{"hidden_size": 256, "num_key_value_heads": 4, "hidden_act": "swiglu", "tie_word_embeddings": true, "optimizer": "muon_variant", "learning_rate": 0.00431, "lr_mult_down": 1.5, "beta1": 0.93, "lr_head": 0.00817, "decay_fraction": 0.72, "batch_tokens": 131072, "train_tokens": 569400000}
Each number is 128 + 24 x the weight over the matrix's rms, rounded and kept within 0 to 255. Layers, rows and columns count from 0. Numbers have three digits each.

# layer 10 attention key, 128x256, rms 0.127, rows 51-63, columns 64-127
124090131129103118128104091137184172158150112150066121106137125109129129118126117138124125140130138139132095150121134135168108137135183079064157120151137125105104142139107111154121129175112120
123096123155129119147105114103115138112124150119112122147120141159155129130155125101102139150105120104139143100128107124102133125104134144100090133124118116091127161139166119159124136147124158
081142115079122160109122134113126137106136143137130154121128116170132114144093171106122087141138120148136107096132136109123138113120122087136138123150139137151126112107129108127089143139158117
145128107085118125135078137142110124143118126131134147128120121190172156126152121113123113144144148097127131124120117134133131142121135103154150121132149119152152151105140137126138144113119150
115150100129137130093104117145132110084106145089154118174135136159145154134145128072166134132125114105142081147195148145135119150092138098139110104112087161098122126129148092133104147139163132
140118125111122140115143100153130160144112100124151137091126126112148101138089107146087117101164106122103143135126123167146090143150125132140147101104144083109115114156105142153132139119124117
131103131139098145107135127171130103116165128113133139151130118134130138098149144105095160137113157140124134112105149163124112158135080169163142126136181177123177145093108149112163114121108092
149093151168151124117128115134171124157114107160106121128131143092097122140106156108073142162125120125107147108158146155142103117125134136143159130096123143140162167104099123109104111136103146
139114146150122155149157148147115061148102131117165115113169168120094124143170118117187155112070119134101161118139123117127078170136111166126057114106150175121167091133113164119114108112114139
149123062151127122156150116131099123117091123170161140143090100104106094181147132137107140149132108131112133157121107127143140154144156102129130143121119175131118094159092129107101140150108089
153104166123128102133061123126081100121121107127135165138109076128155145108099134076059149145108082116123164153115144128131101125108134115104103134104126104118116125117182148131105118175160112
121186084141154145152160154139145106133112114101136125117088150111158144151169149112085141151118087111153093092092136139159145086118094143101118124123133147110131131105154113099164079162179089
122125181159141114128161111111103097132165141142133116110165137141159131098165162145129135080113141134103164148092105130125088121131142110136078145104083130140159105116090110112148127104107132
# layer 10 attention query, 256x256, rms 0.129, rows 84-95,116-127, columns 64-127
119113100132162168101104146111126124098121143138173118141114135130164150094149132100134126117113142159153094120102144122187100135106111157141128094133113125136082118138154152131114130124170113
128124112104141119145086150157134135150103151138106104166107120093131148098118098146138121112132133106146144150123096130129142162124142135135159153124099127132137165170104117145171120151127128
111166116144131119151149139134120166138134157114129132143102134126127122142117181131124162139120139094099108146139127115110143126116141135128153140163119171119095133142134110109130115171124118
116125125117078099121124099147148081117121139095167171087163180077146151119117139122110121177133107110110130149155101075103151128112143070166141136125152125094185115135140148121071155168150155
089134095131136117101125152119153139135117134171126122100093116146119160081133115139103100133149076116128128113156149118129142147120128153145109112145097118129162131107191146126128137141116128
139103108153133134134128076139155117125087095120132139131102098149106066156151130118118108156109099116130116118138129144148129119168126144150093173112072151136104103169145090108133101113116183
159112115096157132102134109182129113113114142121154100111076094119193142079148101169098098135165172130135160107097127086140082120122139137136109109140143107121138104118095115120134107136117110
127149104133213140127087118127105129122116128119132139145082149123189123121137112143129143144092136132156089120114161118095131110069106171127166111161119090102111120148166105126129129108154117
109128146128100099141111147121174125118117101142080166108123107108136120113114122126111115120108109140144102088132134137107110085133111148115131111114186144112169137106115145119154157098113133
101115136121131112159146101136124078159154172140136099095195130186111128158110119142099107127100152117151155079139099097106147094129110149160117098144111120103131130158093168132108102138123166
108153145127140141100124131110158121146133110139119156132074141156128108127140112091109069107153122166146120131127127106173125143147148125162149123142104126151072155159134103118092136145097156
128114137140120113128149125135127111135124135100144113124170183106104129122144086150162105135131128159114147145135121128131131120143138138135122109128146151076183113141105118088140105176111117
141178128119150179141134144165141133150113122123146139172110141147142132123129121140116131125187177099117138160105126090144106141115165163119107106122117126114122131125127134154113157146117096
123134102112182131146133100137148154149127153143122109108120101153135112108126119164115117149153180116129134127142103146124117128117114130122166090131114096128081130145112092144142096140140111
153149087116124123101149103152153159115133133127098096105113145175126125152088102137124130106129148143146131100145131137160159115124106135116138112126118106120074116085110111103140125110123115
100124095139118115104151111161094103140097148095170150135162141117147143150126158089125111152127152132088170152129098156107138111142151108124156111140122142141112118129098112115122116165092115
145098121178125120096148123125111141098122124148124134102110147161148101119111117118136109140147081115089116130129112093124112147144116159142102101151142135151115135116135114174102118162137112
118087120155029148174126082133091152173161134119130118172128134128134163143145132101113175101049072160137135120106103118114114133138160166130092146126119162151102137147082118106153098160154133
096171083138153155104115075135172159124100123111136148102084115195158133107136167159119148140136171129137126150123159102173140159146182153122125095173120101093121070119098108061061127130116118
153183116086131145144123158149114133101123137107119146148096154131142138138140134110097120121137166092111138131137134140135148113116126175105142122150124139101107143136125111129144109132124120
152097098169095112143122153146121082113169120130136137081126146143155127116087105121109111139120121112095147102131090135123177104103118146177121137090131130131154102122128156074144132144133151
119161175117099046158133155120173068162138096144142125120170100110137164162115107119117158115130084099109153095116091110153121099087112098136141128137181124162073144117125141159132148135155129
098149117081172155163157078107188095093096164157151104132084096113124142148132159122118109119142115131125156125144107121106191154145136115180142078092121108090158157151131084136114140129121115
178079127121088104145180157097118102147139169185168142108111135099097141134151099069126123108115122127142116094103149124103130077113142163158127090111091158121125145136067112093132167116120149
# layer 10 attention value, 128x256, rms 0.193, rows 32-33, columns 64-127
132078115119149136103128175111165134089114112154170132161114075145143164123150144108115109143133132141139146107113135116116100076146143123106107155108153129152126144132132140174092073145088100
142128145134142155139148131101136116109139130125194127108119140133091107126094151087115126127144096111137104120155122107141165125145125115150132120129104130112130132117159133143142120137172150
# layer 10 attention output (transposed), 256x256, rms 0.228, rows 64-65,96-97, columns 64-127
143085131109156147115139128128168118088158122189170131122144121124134161074149123104159117114154139159162146095135146123163114120127114103119142116097144132137104117127130126137130123158146078
113123141147117120120175147147169057120142127147205113058115136170129137128103164125101061123131131114111160102125136137148210088141105117163096137096150117086133134154144124183177112153197180
126117117134092113150119127128117106143143094119096145117139164126091124125156133093116159134124099108095096157130096128117136146130133144126122156144145154119174110132129116120166125101123151
104140110171115117174130131129124144144120100112092147166128151110135129137142082117138170111148138137122103161104112162100071183120136114118141100122120146145123133108081155114096156125072120